Weights of a small GPT-style language model, trained from scratch on English Wikipedia: vocabulary 8192.
Each number is 128 + 24 x the weight over its row's rms, rounded and kept within 0 to 255. Layers, rows and columns count from 0. Numbers have three digits each. The size before them is the row's rms in percent of the matrix's.

# down: layer 3 MLP down (transposed), 384x96, rms 0.0626, rows 155-283, columns 48-95
# up: layer 3 MLP up, 384x96, rms 0.0608, rows 156-283, columns 48-95
down155 096:127157144156112088117131186122150098101135129119096071127138126103156123104132141185118119113111122134152126111126145166130079111104121121104130
up156 103:145115098112140141133140093169129135155132087134138166126181126172109101140105082121124124125127140135121109120106133147147114178123118092103140
down156 101:104144136094108113114108133140175119168095136143097154137123118121111133105165113096223154125154107124129122118117146118147135117147111080129162
up157 112:127128149109103139149136131122138198138079102126142127131144133101088107109117107115143149148148122112060151125160176140101119143135135105103123
down157 118:126126144133190130148161116117107102113124142157122128109095149115175174176120122181080153156147106100112130106152125150117129113143130121112142
up158 090:148126104088122126151089128144128120119119109160161134080158150178103146141102103120136150127115133147131060138126111180105106108132121076127126
down158 093:127112125148156145133179157089115135109126118142118106114159115124147195104170091145092128154150103089110128106125148126091122103137123135151156
up159 093:125128209081095119133137115129151106132118098126104139099158132108099179111131122168080107121156145104132110110140130137129071143104133106126122
down159 089:136113117159133122107143130134092126111133126136113115091088137144158123070139161094148119140114121117139160151102147126148149112131149174103115
up160 098:121136111145138127143106101104112153137132108103123150125157134137126119137096086143121128080137170104154090141137098146182127176156156135130101
down160 099:070110141112154119119145139153111135151115150132099098084099159153163151144160115118114138139140113112117140113098131107150133119169127161103140
up161 106:130116135164114153154146088139147134138124105170168131119117110085123127129084100129122156158142140123151108125141110130112150137158138149097125
down161 110:148137090143103130096137190148152142112135162122161148139124150114135117146145151125117114113123163181181114149139113105134122159151098129149148
up162 103:144102159090112139106154140101133162151108107141168139147140152134106135136152064108113157120111111103121131131109136142140111105146091124128133
down162 106:129126115151168160152157135117083163154128112096141132137100129090159140112114118160050128153126099128080139139119166107109155114174156116090115
up163 091:149135100124115135131182116145133153132100141155146144134107123117163123152134140108130095154140117146151153126118158137162142126066145137161177
down163 088:090108133116122124132095160142133141123125132119102103124150137144118111143086117116165094114104083126143153092142141139153148133112194114157082
up164 114:158100101157121172119135114171161160127108091125122168144155107151161148150105118093095109110146147138097102116150147103154135189128113084155145
down164 114:146069086062111097144133130115130126141115135096138135167059166116117143141125129114156185090133094137133166119098096126153126150127106118107094
up165 087:122112163117164183102118078105126136119120141179165123112148115131126118171142148082142139082091111121103098160113109118115101133143118163165104
down165 075:095095118147179156056114118142119129153121206078135084117131127127136135125133122121135105069109097128127140147094091112101093166158122171131110
up166 101:179094109146123168146118136080104129065124129142104094149156124142125123173134126116121132071111120104141130119131127119172116149141163107119164
down166 092:139127133127147134132132144187107109135144097136095137104071134108122103141146073131102160115099138129184102121108117180118113137125101101119097
up167 086:117095139109088129163123127150098164135142064118112140101088154124098113149166131067139127165152137142145143144137111165131127127127135110154181
down167 087:145110130110151123143150126129139097124119134161095116118072091081157131131119134142086116133180109142096102096147106133134083081111136147123130
up168 095:125141147126108111178146134153132096157138113157087108107131059115100132157101119132104153090149157159115145123121123148143132159120143118129139
down168 093:099089135156157129090119096149147110130121132126085107115113117096141134090145157141154176147103130111141148120133106123117107129133135156078113
up169 108:142104078130149169177091146160157140120115133083143131117112134173109080111109126115141098153135130122119129107112115096130132182124116107126115
down169 100:125101092162121145148094167137099133076131194074145113137136135148104130148130163104113133128160119116135166158129096132077125146150084143103104
up170 104:126112104115116150156110191119096150124140108138142133143125121136121105126118078129093081127141108128119114174115163095180120157138151121130130
down170 101:145111129133154106122104108139140122143109145143163108141114165128176165109146132126126132089113117117122120200164181104086171138157093148117089
up171 093:121089116101157108116112113110141108153122133101111113085126129155119122158090118106114135146129121121137077110127139159123156140139155094097180
down171 093:124087106109116106138107126112114131111151081135127115187151088141108116145115125130155142155150098119158145127106095082095139115148090115137141
up172 101:149125098112122076140108115147136118159137072128137168096120118149099144110132111128092125110105128073135127125144157127157117176127153126133140
down172 094:152172179115166112099127094142142107143141113135138105082070125123115125111170095141086106148134146122130146138072144118101122106115152133144086
up173 097:136138103075098087152151128163118136161097142147149127134161145123134141127137124108159142074089149138110062126120109131146078135093079120124162
down173 092:131110136140132125142114145071151153112138126103143119152160150172138117123163169174112101173080130148131121141144112111099114114118113126139082
up174 086:110155175107114182126118113165086175120159124104126129105128083112123146116136123113130156151115130125102126118114127155159134168115115156105094
down174 082:128119140168154176095120169152125105125158201089125163113105132134110086123128113084102094122125099140145147158107126162140110113126135137147141
up175 091:127131192110139147140128120135112136145150081168132163082149139155120087137151102132108150100155128137155079130083086121148140112112164165139168
down175 090:099112124197135090130147160181113084128119127168126100118107112105144133111105110154161128157127063144131180126100148156118164123149150149148137
up176 068:099102097123156144181104118134174106136137076105138130136137097130110081156093109108110182113094125140151122184150124135123057131128127153125133
down176 071:135143131096150178145125115120118131090109104029113085146132070108142129116114137113134162095142118168150120137131084126120111102141130115107105
up177 098:131115108084132106164157116106089142111140112113107115136133114112111109140083133149131146128095115109130103149123147124122127121092094129162174
down177 082:134156109102174141158143107128118099146127111098136080140061090156147119156096122140142153125122118136137115136122138120126154086154142145130154
up178 104:127096133130122139151091115142121107108100141141166113127162085137133135146122161079128137158174176109127139129142135117101066164108161154130146
down178 111:109146075068161134137111135129128124154145074119153161165139108129105114151190137122104133101144117165137140134099107112174147140103101141116112
up179 107:155104114107099157115151151133077167102129129137138138139149082134153092150151146116125130159082121140117137148165137087145124138173108133158133
down179 108:083130101114142079158141092170134157138081151117157089108129145138137169153138116150147178088167119175123131154145138121121113127170119146157122
up180 089:113124133112110064120112151138150131083110146135159147166123098102115087120124114111136119152143134141088140129110093123128123116170168140100131
down180 084:096130056144145150105121138130102142126110179121124114137098117067146057109138131151114080147130144129117141156160089106143147161143134127091143
up181 093:132099101091124133136110087157087120151140121135108175132124113127095077138107095110136146134150125106129111120138116097137145185141141089138129
down181 091:128130132140118107121136110130120154144121197133128131127100151133157124162203127167121101170130098117142130106072134108154141091149126107134134
up182 086:101143142157099170123126110116155120117147145170148129096181093179181084161092136105136105085151178110114101138118160169111089155142158141146106
down182 077:128092124177125118128107162097124131142133126117138087122140110098153138153177139092145110135154159144145131096083127127073141129160109092133121
up183 092:160104124157117100131124127141145124127148066124111123095182136108131124136061106111142135155098139151127114199106146110139116105129117094112102
down183 092:108181113162141156073072141121129084145129138132137087106135128121115115130131090111134129197124131124173128155143122102092120154127098112140133
up184 105:141111157126110107106151144154102119159102065126113173098146117147074144124102111147096142111148188171103108137120135145170140154125139098158164
down184 103:159123162118168139113135158103109140086147120124145126126154139063171103116168129162123160145134145129138117110073126166077101097136091156082103
up185 107:147091147068113123101157124132105102106137133137151143173113108092133091137144122164124137109136146118122100151116082108126126134142091103169141
down185 107:099124145145128136146122142154112110155107184118126103117147135153158101142118119088142125126136144108107147107122171137121142139091097156088126
up186 106:153111125117087136122161096149168137128130108156137164172109115152121122125139136124141132078147146090149116127128093165176141120122092102122143
down186 109:145133121154116143140085127104134110192118158101163130154163159143118124133143107117142103137090117163163149183134117123113117140095160119116100
up187 097:117140135095101115145143114121131133160128108168115149136104123131097131144108159153098090084164169085097109156179110101138113142151136096112124
down187 095:091134165155164153137170128118101129060112102128119154092110122139159168086104123129096160158161081110125139119127165160100150109128128149129128
up188 090:128139140088131148164161064149114153134148145115117153118135117145097141108128135149134115086179127055099120143141104133124138163160151145160153
down188 091:123178129148156162134147147143111135162146155135104146103101143136117154109158095133089145144142086102157148122096139099124149097152146099113129
up189 111:103089124112095152168109084134150138127097079132126132151163119161150168150119104169131132117145112102094129165108140163130094133118140186123173
down189 107:120181126114139144145098162103099128123137127076093159144125137133122066129153119128096106087102129141124138132125128091114102137068147090126122
up190 091:139109150094096104157147121128079113102141122161139106145135090098161107133178106155059131131109133152123136148142113150140115112126131104137130
down190 085:112108164122131088121147117150151134128121153120127136127113098107123114091147080117148121163150108147117132105100141104127121089118113105108147
up191 104:111103148082106143121129126168108128114062105094131146142129128120151105150108155148092135096156141134130145181129144157161141134115132114146111
down191 102:125101163188150124118149170115132150145121107113145127131145121117136129103143134148131136126148073115112117072112132107109152084112129077122138
up192 088:151117121141122121151144103128183143069117073148117126139087098167133116158156115148096117138134109038140106125180085145130122121098129113114146
down192 093:158153080122123137133138112168156145159095130132176132162140117141129138133137101100138126119092126202142201156132125088122152161146184125148094
up193 092:130149137145136092102137094119138135159122106089138135096144133164112126099122101156132126056161141106082117173129149135153134151146113129112161
down193 093:133090096147165169102129141114108133123099120160155114121115116130148118125093123150149119150124132099120091130115166118080142115112099084093129
up194 100:165102122117098155164156086101163130113104137165139134120148099108132152144142133156134103112156147151101106127135136149110152177105152127136176
down194 097:145140129118134125098093152172097110109125111107124151140136162140082134147111132172142141167095112161142123120168160111070133136101193120148119
up195 087:128119127119137113150101109108129130140125135118165154107119082140153110106122130122089125079118158140074130171115118085156125139142096135161183
down195 092:104134097112134099113120120119086134165134126129130098110117060114110070091132123107179106128138155123129079122106120129126172122142123123117120
up196 103:127114090097140151120181096126130144103132080122150137118134123106158120131113106142092124119153104095139111144114105112152119123145124130109112
down196 102:163099101106151150120095138090158132124110103144153126158108165145097173126149084099118136107124193126167119123093136123146157185128077129146113
up197 105:116078137129115106158118093126129100104130091121127143068113138158097123116146117156110146137170152127108103121159103171111091120113114096108151
down197 103:100141173111177134101146141092105134114138125124117117120159133078170150097142127159125115157145107124083134114102107105099095116124133134127147
up198 086:130080170144084129125139108115150123111135113159102142081109097120151138109086133124090145149133110125098099139115156117135137107170132117120129
down198 082:102150129086157171089102133133106128122136137128152106160138125106091107090124134159179107135117135152145108133157126138111196146085159128138097
up199 114:117078129108102137117185108114157137104158102115143160163151148115157145159149134138105098104129200134142080145113136128112159157148139142187151
down199 116:107183140163142118130140099123084149125120124103126136135109135126129191120144154149118135149124096126110142136140171108113125111140098124093140
up200 102:160111112135131148118148103182100140112123129128110170068121146098129171113143149135099163158112123140145123139109146131108086142133136151135113
down200 102:141157166116116123149124172149079091121136102122105113128147141131166103163106145167110116098132164127121141082202137150140117106110107132102154
up201 087:136101138152184134144152111146085113133174079092166145095114092147114126086104137111112152144097148144130120109119096140130122127111169109171100
down201 084:128181132151166124114139175166158130140129103108109122126161112126114126098111137137118153163105099127131141102076077144086137129131139120091089
up202 112:141098068121124125158119118169101176094100088159109095140150148124106141146122146121072166105122107114131129141125162093137133148127102181142131
down202 111:117113155129166157130096157150103141139149076125120158105159173144122073109094158150117107100160107120117143117117154162145093106132146154111119
up203 112:162087093105105104140111120136155094107116118116149113148168131147147098172102113104131118133144116065137138169129139135118106147122149151131172
down203 101:154166121115122117084074137143107131183121152123110112172093130099148075129140100134139112128128102128167126178135117163105123125110111138128102
up204 106:160109113117107150134109137123085122126110061151145107132168116124153149119140093124074114135131129074085114139111157087097143165139159160167153
down204 105:112124117162131130129122089102131129152091117115117110155138116126129124112116123150147134175158137084095108168150125111099128172084079082117125
up205 082:167110160148062124109145125148150125093140078149095113138124128130169115126130110153071158057149137133121085103124143150151084138120126147107167
down205 076:138134121127126162116140163135137130112120143101133114131139134136153124091175163138150079147089122126149177142130120116109124084101159110123088
up206 102:139131095084143079148176143180175188137145109117128145112127136130148113124117133097137138157141133141154094120118133137148115093144155116124179
down206 100:080152087090098093144141075095105156118134090087148149157145137130124133123162147149103128108080089151135163145140109120139132117135158118114108
up207 090:142105116159165163160156134102146147139120107141122117120091107144078171138086159133085149140129140124067120136097131104163124117126149078147155
down207 083:135117101190154156126110148137141172112106177115126104132056118064110135121122161189158149142129086116145109121134096144094134142131133135125119
up208 081:118126133139127105136131155144135151135166120110143186155142123171114105140124176110113161134109154128163081118131142140125120137123159113140140
down208 079:121170141107163097136108140138146120111140121111139104130131126085101095095144139130149119171066076164136096070090150103120117142111137114134105
up209 117:127077096105127149080123128141114172129115106138089136162109134164142105101117158096094148138168143100097099150135132151119082147092131181112135
down209 120:112146077091121135153092149146105140132113167131152128116139117127101139139114115161096116101102154171148171130157158145092129196128143078144121
up210 100:142133173134148092156142111147161124147129114150119139139131124153082125125146122130092117118112124115096123146118177158148156159140129132176153
down210 106:127099127122134141122146135138090141082112109154120168111111132112162122097113119114101105144146105111128140093098124164117129126124112097052114
up211 096:159150106115154138163121138154155172115142116097133109112158133150146119079143108134129089135161143111122130142147102160120118183112139113132099
down211 093:155166114160136151170100166138089110112150157089126116157153118130127131141146155123095133141175161120123149131117059126085096147132074110131140
up212 107:151113102087093115165131119122179142092136127135127124143141127128104127158109174157105093073138147138142110127173134094143142178132125154106165
down212 107:157127127132118113129179153122130145173097157138149180117100177132131120151160148139160130161129131094174120142111132150123150103130117135141131
up213 100:155124133107135075120130159098155135164132122155162164140138121160120124164114087135117117106109122125089124119117172117172126145096136101129180
down213 099:122111142139125165095145109125143129121119128123083112156109134152125109097159105117183155121154112121161168112152119148140147131134106117102111
up214 106:118148114085055113170133118154147126140096068156156149117140130138135122180134138137086105126134147125095126134136119110132104112128154137119155
down214 102:168141141133110174108120153101113104128104115114117130166119108124163080094143125121142088155139111104112143103145094148148104148113188117182159
up215 094:158135142132159124126155145101120122106118125158142129117184100124111143156150083121122107125165086093122122107108121093127101141111166150118115
down215 094:115155142113138156134162136122162127111105109172091128086094116110137117158151126181161128200178098112146126117088105153109168110134110118087113
up216 103:125105109118115150128112157126098165152132149121153114117111129182110120113105131142102168073079099110126125150163144123111104137142128139141119
down216 103:105124151117142120171126080079161123108121128124123159112122114146129152125100143106134133146187137109108119107143123118176124110097070139128123
up217 085:135101116132130169130122132105124158153149141129164170040164111095118106143130131097169162127136133103134105102122108164118104162150170127121141
down217 086:107117150158102108103143103146152124163142099175100156097120130149167139168144129113109147148149109113154168121087139145119109111132108145105120
up218 104:155132144137106162128151104111141148074112113113110136122144148165164090193135112164065147106132145165093089182133131109147143155150129153153129
down218 102:104129160119155120124124159132099118125162106113100102127146137074137112115155138182134129145131153071147126106109124132129136083123125148106125
up219 111:112105085091107105140170089133129128100110090159146139154103121141151150166138125112146132136084125109100112141138119106108115176149085078155143
down219 108:081130146165155088125182125077131162133180143131130130156150130125106142083120110139139139139138103115131140137144113142131168130157123131134107
up220 095:107128126151130136140119090195129131063122120121157165120154129161150091159144117109129099140107121097106082118147132130121133123084097101101118
down220 096:141163108138112106144105147133131132175107101113156138148111113077085138110098114122151159129115116174165151114123123122142131161105172100133161
up221 099:134127125117102157156113129134141131114076097148092106106146129128076134101138117147126100118150146137115116145140131085141141173141155138074128
down221 102:135106148086161115144108139123099164074118087107159153099128129120142104125148104146148108156164153120093137105113119123114130106128124143084129
up222 068:155123119073111128125152093123171123112143125135118144121120103169101111124109088155108160083126151122136102121160131171113099154148154139152105
down222 070:088131102123129116135132114113112129093122177129089079118061083109127138112127131138135135153127087146167110107141147150100169100156077135160104
up223 118:115119103118131113155130102158100121137093113151149113152140082166144132157124090101126182138086167115140079131146137131127117167126147122159120
down223 121:164172128148143124178143124105124105137116177132111125171160154099162142114146082189111136138132155122142112118132146115136096135185101165155147
up224 101:127112098147089138103161108122109140117122123119096162147128125167169143156126100112137128128117117086082125171147081132104101146155099130127152
down224 108:134158149085151167155134054143137120119124141131143152119095116149111142099086104136100128106150112134093108168174138075158158143157138146158116
up225 086:106156157132150106147185111135136137083143158084135140130135175148104151117131129113114132105158121112139095133105142119088120139091110155079122
down225 076:051174114134130167110133101208114111127134232086102130101128130136127135128118129093126091121117132136162122142130103094095112153103107166105113
up226 109:141142165137135114129130158164128154137124109117115118116172133137090131150135116115125109124115129119098124173138127126147098128111126146166158
down226 111:136121092109151137126135095177152172137108153128122155101149168138123141147121165129105137103109111131155168136143152089137116144125143115122132
up227 098:108099128108112174134115125108095122108122089159150165126155102113153158115121121131127150166106137148142131125132158122123102123119152077141172
down227 096:158090145128127108151084123114131128153127127101158105178130139141118136111103139159144123127115165140165110131146125109105120166146147118109115
up228 096:130121118094109132139124181128135106098109108169158089157166099135110108137081133125132180133103093139145151104131161118113151107146129108127128
down228 098:087117164142134095127148162098125107127113142141102122087130112127132125132122116140088113086192106076122120129077125159121111088132124113132133
up229 109:112178148096141127185137138106119135115133117161162153148148077141165073128158108112116092088135157141101084153123109153128123126159103132106146
down229 115:060125132131125132091130177133118115180114129102134095132129148121097121149069098107091129146108127150195134138128133110138163146119159131122128
up230 113:157120130127107106159123128154133121144116120110126160143097089139142093121113131088135076108110161142121132104170146090130114177138146126168159
down230 118:107179161132149089150171079106096153092133135106122127117140131134112142185157121138112141100182111121139130138127127106104118110120116150061132
up231 106:141094140108082124150123145115120138153145112119135143094157123131179106121071114137127149117150140133085100175143130153126130155148165127108103
down231 111:069108132072175105127148089115109122131132116133117107162136163121101113111124129110118152108120110144132202119132148134145141095134112108114124
up232 115:150090134125078115142162140153131135127106106121138128140150134135159077154089139077148156154133151161104129128068130132153136148105127132143131
down232 113:169127110140174090151128116078134178144107135138163108161117130103130131115149138179139197104138112137108117122132127118147117134164148141152120
up233 087:146062163121110115137122141106097156106122119146118214089133105128127080099162118151129130110128126120125115134114099086138143092138159119123148
down233 077:123116132146146130123095126138137144112164121124158103125128056109121090067122191120140193108148083161151096152138134110110125113139091120129086
up234 099:140137104118115119165125158140156185128105103154122122130145130128154089197079134107117111111151127165134145176150134139169127109167149123094161
down234 104:133166142170111104120120077143112133126113114125149150105184109132087098088109146156114135126116116085114112113103113158124177102136130130127134
up235 093:085124114093128108094127117122109129132131131111156140182127109137140088087116163147110099084102121074106135161107139151163134130123112127148150
down235 091:128098136120137119145147160073141110103121129171081098105108136124162167099087107145119177128135126108047080104141136138127115098124117139126130
up236 089:104135148141132111152111127139149141107166136121144143119153096150149132122103156082128104156159162135106124140108148117109130173110150131154153
down236 084:098137124147104116118152101128091136122134159124134141076138121146186163159137136126123097127143136137164165110099083127147119111118147115147115
up237 101:125135106121070118113105082142162144164158124128106175105107118128129141101169131048142129130136138124117140131128143125149162162159154083114122
down237 099:121105100122133186177118088134100140137107126108153136122127115114094085124150128096144175128133114164144133128093082116126105147089130152168125
up238 070:168130142120138084121101153157166156154117058134115129095130140138102134155121107122117133146118112110143132144142169118145156134100118103159147
down238 082:139172129178172134061102123153137099175141129138130107096114120125109124117149102116102109182148145130176124138101110117091106113116118117129113
up239 110:126145113081122136144147093131139131119175111138145151108119126103135127119098103131134109102165169119110087123149140093118099145143133169138171
down239 118:109148099106112140158119111121158138098101155147161132152123124099128175150113152142147164161098144156161164159141133104125151114130115084146158
up240 103:165130109122168126172175145142121131092099136149135093130123103132083100112116111097121126092099149141103127193138156133146136068125128114166101
down240 103:085090116094091143135117086156108132124150129127154116105117120106116125120170125150090165142148147144121140090105133100148121151075140148113093
up241 124:153141157106130127185145162139094170149094101137137145129196100100123114157107150139099117089141119103116133148128139117156135173133138114156163
down241 132:150150156145079125119141096130123137133121135151122165108063117128137137121193118088139137132099172124168125140101108138170091085125089119156131
up242 092:143122106134114078142136113128166118120119146152137130130148101136117162122124059142125126107119146133090159162106095147154116128122156169126161
down242 091:105141099109106112146136129131109070160134160117128151151110133137151077176101162099125126110100146137138127114147134143159165187151157095150137
up243 112:201106161122131135181120142162108165113139095167092103113146113117146126110154129134122159113145127134106060128116131152092124151127153135105128
down243 111:129093124137115130148099190176135087123130148120127119098173101129163119147079110127130150165149174098144123109122130142099124161096117096147104
up244 101:129096100133113139155155087115144167121131134134152154148146125115114116123156048111141114151165151117090113158101130118160143144149165100152190
down244 107:088144159124135130116160131131117134103178109112103118124149107138155130131093144150071129141153135130075115129168096125108095128119181081138114
up245 085:136116170083117088109099113099117119138128101176116110113171113125119156094127114167106108136118142125112108106149113143088077133105137113151148
down245 081:122147127154147139129126145098124099104122141130159155129131120125123106091147130115165096147120101137159131149127109118082099084089196098102108
up246 108:108138151105143108171155124150092144117153114170142142145155097100151141119123142136108139127184129139135075137088144147107140127149096116114137
down246 115:126126105111149137149151118147178120125106142135123135119098143150116177152137171103104158059105143126169139117133152183104136170112122132155094
up247 108:134151139138128150175148140115121155106138142111121128133152144111119133119110105113105149117136116084127141177148170143110137144135146123123135
down247 106:156102139145076163095091145107152102144112144110130169129116116165112098083126143105111078127119099148117104118121083104116144150141146134149088
up248 108:096061109107163126130123138135149139094114134110174136127118121095161145160141093105108144155078108108131095133145116143148165113150128124145129
down248 111:149150139135171137116145132132106144116121072176145122130111170119107125136141121133121118109175134131132094055065138082113162126133097156118142
up249 084:124105104131161142130151144144125168141132089137140118118131143183118117142132094075146151094168110112139137118080120090117160128102135100146118
down249 083:117155162133161140125097138141142092120147158105118109108108109141110160107164132133148149146169114106157147101123097144130149109131098087104093
up250 094:120130133100150124170159140093105155111174159144120149129106126102155128148135085125118145161125135163134104156126160087139116118105126084184152
down250 091:163094064114125160136128107108139137142090121096139139152124127138076119132141159135137134161117147137133143139136135113111108172115160126139066
up251 096:139122142135128104151199126175130123115124087134143135114120087100140117140133140117138142126177156118119112100139123165163175139163129120100127
down251 099:184113122129126136121090146144107146134123153109151178154141171087121122119137119124133109132108145128147150147126158120103110172075120100125104
up252 104:151071178092097131125144152113087177143158105115143118138161102128133146148157144129095132142100144130092148168093150110105117148128139162118106
down252 100:159128083111154147125122132178148134101090105118149138155147181132079117139162163104151149148106178139165150101158136094103127139120151121144096
up253 100:164119104061114130125145101124102157145123084134160137080125123113151119101135102153108120152129154146116118151086089101120123176144135123168148
down253 105:162092147139131090119174123149114151143100127116190096088152122124102137131118171095166179142154140144117119121119123117154101109156094133136157
up254 110:143114117100145156122167163144124127121160120129169155124138107156132123156124165108075171061165146095127137119129129158137136132104131163157138
down254 116:127122136141102119145133092138154136108147108093101146095163115116140140159113112073131142093088131122128095126127104141156106126134091107129161
up255 093:111122109111069131106162125146112125120165117114141185099098117150164115193161133125126093147157150118112123116155137146152126080143183164165131
down255 092:153142143110133128128109151166111104127157122162112105138080082102089098069128137135132136103118095153113149120083126139169134073109127153113134
up256 094:119139129101105177111142122155112123103150127185142101136111110098094131132142167153154131143112140129076114128123074107121136179133147138119119
down256 096:122120110157142147195141119122086098130111134129145142162104147155124092134087115119106135091107110103113139121196140075143138129094130088132118
up257 107:121139119137085119120123079139157177121131118140139152110171128100137100146137119115116131152088178138131064130125114113102106142099120171147139
down257 097:131174140160136114112148146145123114146126146105126126122109128125112118121168160178126156169035136122128095090132108118093117112132119137121121
up258 078:096125127077152116133109160152123136165102121159104144129131141120106066137120083103114099110118131130118115200147130123183107083158122151110137
down258 074:109097136145149138117094129121124108120132146143104102177119145146145110127122126125120166145165176148120148121136146147105159132149184123143106
up259 106:120119087143131165166145147148159159152148097126104146152136109166158145156139150132132150126132121166141083146130122136166096125163118157105089
down259 115:111096158130162105134134118091125094110163118153125119118105115133128137138145151127150154129132105084121099120144142165109112122139149143121150
up260 106:166172127089129115114151105148153125097111105124126118111155107156141098109108099178099120107112145109103102116106142157112137156121127152103121
down260 108:113113100113124148121143131142134151143182126124123162175127091134146169123118158078124164152150189154152108131118136155148100136104126110142132
up261 122:127135150098133159112115168150079167127094124137138172136152105124137103185128154126163144131108161114114129150139114135107114122138136142142127
down261 123:157120125128140124097142120116150125113135139131147107102173157107096154151189131116130157152127064117176164099099160069131129133136113135143122
up262 111:102086122118119143153130129128120138145113120147129109130216119135113129126120123153060133116108115088106146163165147109124103166120134161108105
down262 107:176141174080192120114111169130121155134114114109071128094124175137102104110137130129105166148149101115104074110125154093150120113146127155191129
up263 107:133083126139151148132158106164107163145104128163132144075132135144103149082159121127162095152091182132128130153139147118135139124147127094103158
down263 106:138125126127120097132147115114124102116143129136128124131084134107123106153130150138142173083177103137143124161067141120122109147122172181111125
up264 081:152109114119108153132127101149122159135095155193143153079117114141174117147143140105135149097135132099110102142111139133137136165133154147165118
down264 082:135144091178151116098137153150165101152116199084136115115132150093136180149113137135130124116096112122141155109112107124116101130108074151169083
up265 096:113093117076129116137123151167112123144143061110100136101121148139107141168080168143135161127105116110116101134140134161131116154115117088143160
down265 089:116112131099126162155166137140105145129161091135114121109135113137157126128156132143101125097120127065081072088139134120145139103165106152089133
up266 084:140082121129112115161131137126116107156148135106134139134180152114081091179106116075132172109120119158135150143130138096177125140135140107155177
down266 080:145156151147125118083112132180164123177143149134136137095119156117092105150163096093129113163149130095186140094108144104108109121109081140092127
up267 115:120127160122155180124135092141114170120102117173103105163111129142124110091087103147126175120154202143127104155134109161157095118144131127143138
down267 120:097144088111103117106116142167176098148099113093131142148093105114112086178113145109146138112113101137138186128148126133166164168111141127155147
up268 102:148089101094084128143103136119148138107145145106126159117128139152155133103124111102095138139182162145124098173131152126126152130113111200117113
down268 107:127145162154163128117122117133093124137160140157127112098156158093138108117137149160113139107124107099153141089131115145105095074117115131095125
up269 103:135103140065092150129143159133126142097077130126143130137161131136099091150097139098171111164117139131127145146138079141176136140098132135121137
down269 106:119134114100141106166137128126141108180118141094203174134122144140102136158072143128111146088114122122164176126169115161134099149145109158129089
up270 104:172128054105101110115155120149137128097131118152134146110127122106122114136113140144171101077133124118101119124147086144135161164148110103158160
down270 111:103105112129090120119103083127152091158136130117133137133134151113105129133109187133110165134150147164140169116127147091147127140126133117105152
up271 102:120101141130130135183149165142130136163117126159165124142166121130118093110065129125129143124136108104096106149117107168150098083180119113125162
down271 109:138155115134162134078150147118137087102152104151122091116113122111157148100145111155088130154150153097100142088108136128107183075111132145134133
up272 091:104113105075115144146157108140102140135173132118107138111134128139100155124123151121152154116110108086147075149159127068108117146168136152132127
down272 094:123159152120148120181118121162131117136147153138104170117149151139103114133132138134107154159143142114163151119101104101097177119143120118146139
up273 101:138082139106109132151126129148144173166145117091155128107129130131130144153104145107101154147154102141102092152116141192112177123127152141130142
down273 103:131116160137153106138146142114101105138136160164090132094082157093120146182122144115093124154148128124118176088101098182157136109128131128123135
up274 107:149113113124102141119129148160126119103119137139071123131135098163129114164115131088137127149089157143123097140134140125108116161159148091101183
down274 108:154129138121116116140112105131169145141130141136098112173154160150095134079139113131093190105144101139107103152133140106148136143155105145126089
up275 106:162107105128133156133117104139106174117109119119174122147112124114131103118129110091143085135150165110080130097124102120132128164080079141127116
down275 100:132111121133146149147096138140117125123124199103132094122135148113166124128168120157087084138138133085089126168141132131138102163126104140145108
up276 105:096088095151136130180164117153128140141136105094155102109169145122132131133161105059133162133169121089140132125137151144134123121147139101115107
down276 110:159099135153165091147079174085120151176136116101154156129156128135092115180108126133123128103136158106149113155150125131140097100128124074116125
up277 097:115147118134114112136109120129150173166171096092185128129147137176087095146133150115105141141086146131097127098142128097135134143086130097126082
down277 081:134166121134149129132135165147116107104129156061137134140127137099130115113143138144135158195110147118145128105112100133093108139126097106141092
up278 105:157052080134117105118156111143136116081107065143122107111142082108165093117109117141117115121141163145147130134126112138164120123118140132108121
down278 105:106186167144114148110114112148106089108141154137117128111140114127153118055125121136114134128152116131075159150125135135105094122101158155145112
up279 102:129126092119160091147169113172116174131101100154116146072122122143113096173100160105130112145128132114103113125159127106163141132149099185171176
down279 102:110154129158078161111123158078112118138151152129148120146135122119119169102135111150152143166104102145125112145143138144102085108088178092074139
up280 097:149123096153138134131156102145111129116111162148142141105137093130154087162117136113120112136105131106082087132160141123176084087174136133104152
down280 104:154141173119134100111143161140119088094119102131129113117151158141135146074100105129093111112169118122113120103093145156093156092122124150136136
up281 101:139131156121163136208166152130085166112109145117149129135111110131094076162116114097105101164149104109114110103153130156141120133098147132141164
down281 102:101157116104111097139094141120100105125144126110136150134143156101169110149163161138138110132138119140158171142107125088178170103130134143094153
up282 105:170150141135118125131151148144180138166125111161145145081141103145128120136105121110147126049151103146098095155140101104109138153150142114143189
down282 109:100100102106135104141113136061147120135117078130137111123157148139151162128107127132100160149125130117157107123161150116127109147070130110116127
up283 110:169134132143144138156118122147110125168161139115171151114173101127178167113096136095114095119135122108129113145142124127162110132155136114119133
down283 114:172137151087176130139104151139095135120158097139117134101088149118144141155108159149102152135163121117100139128114155156151169116092086137127132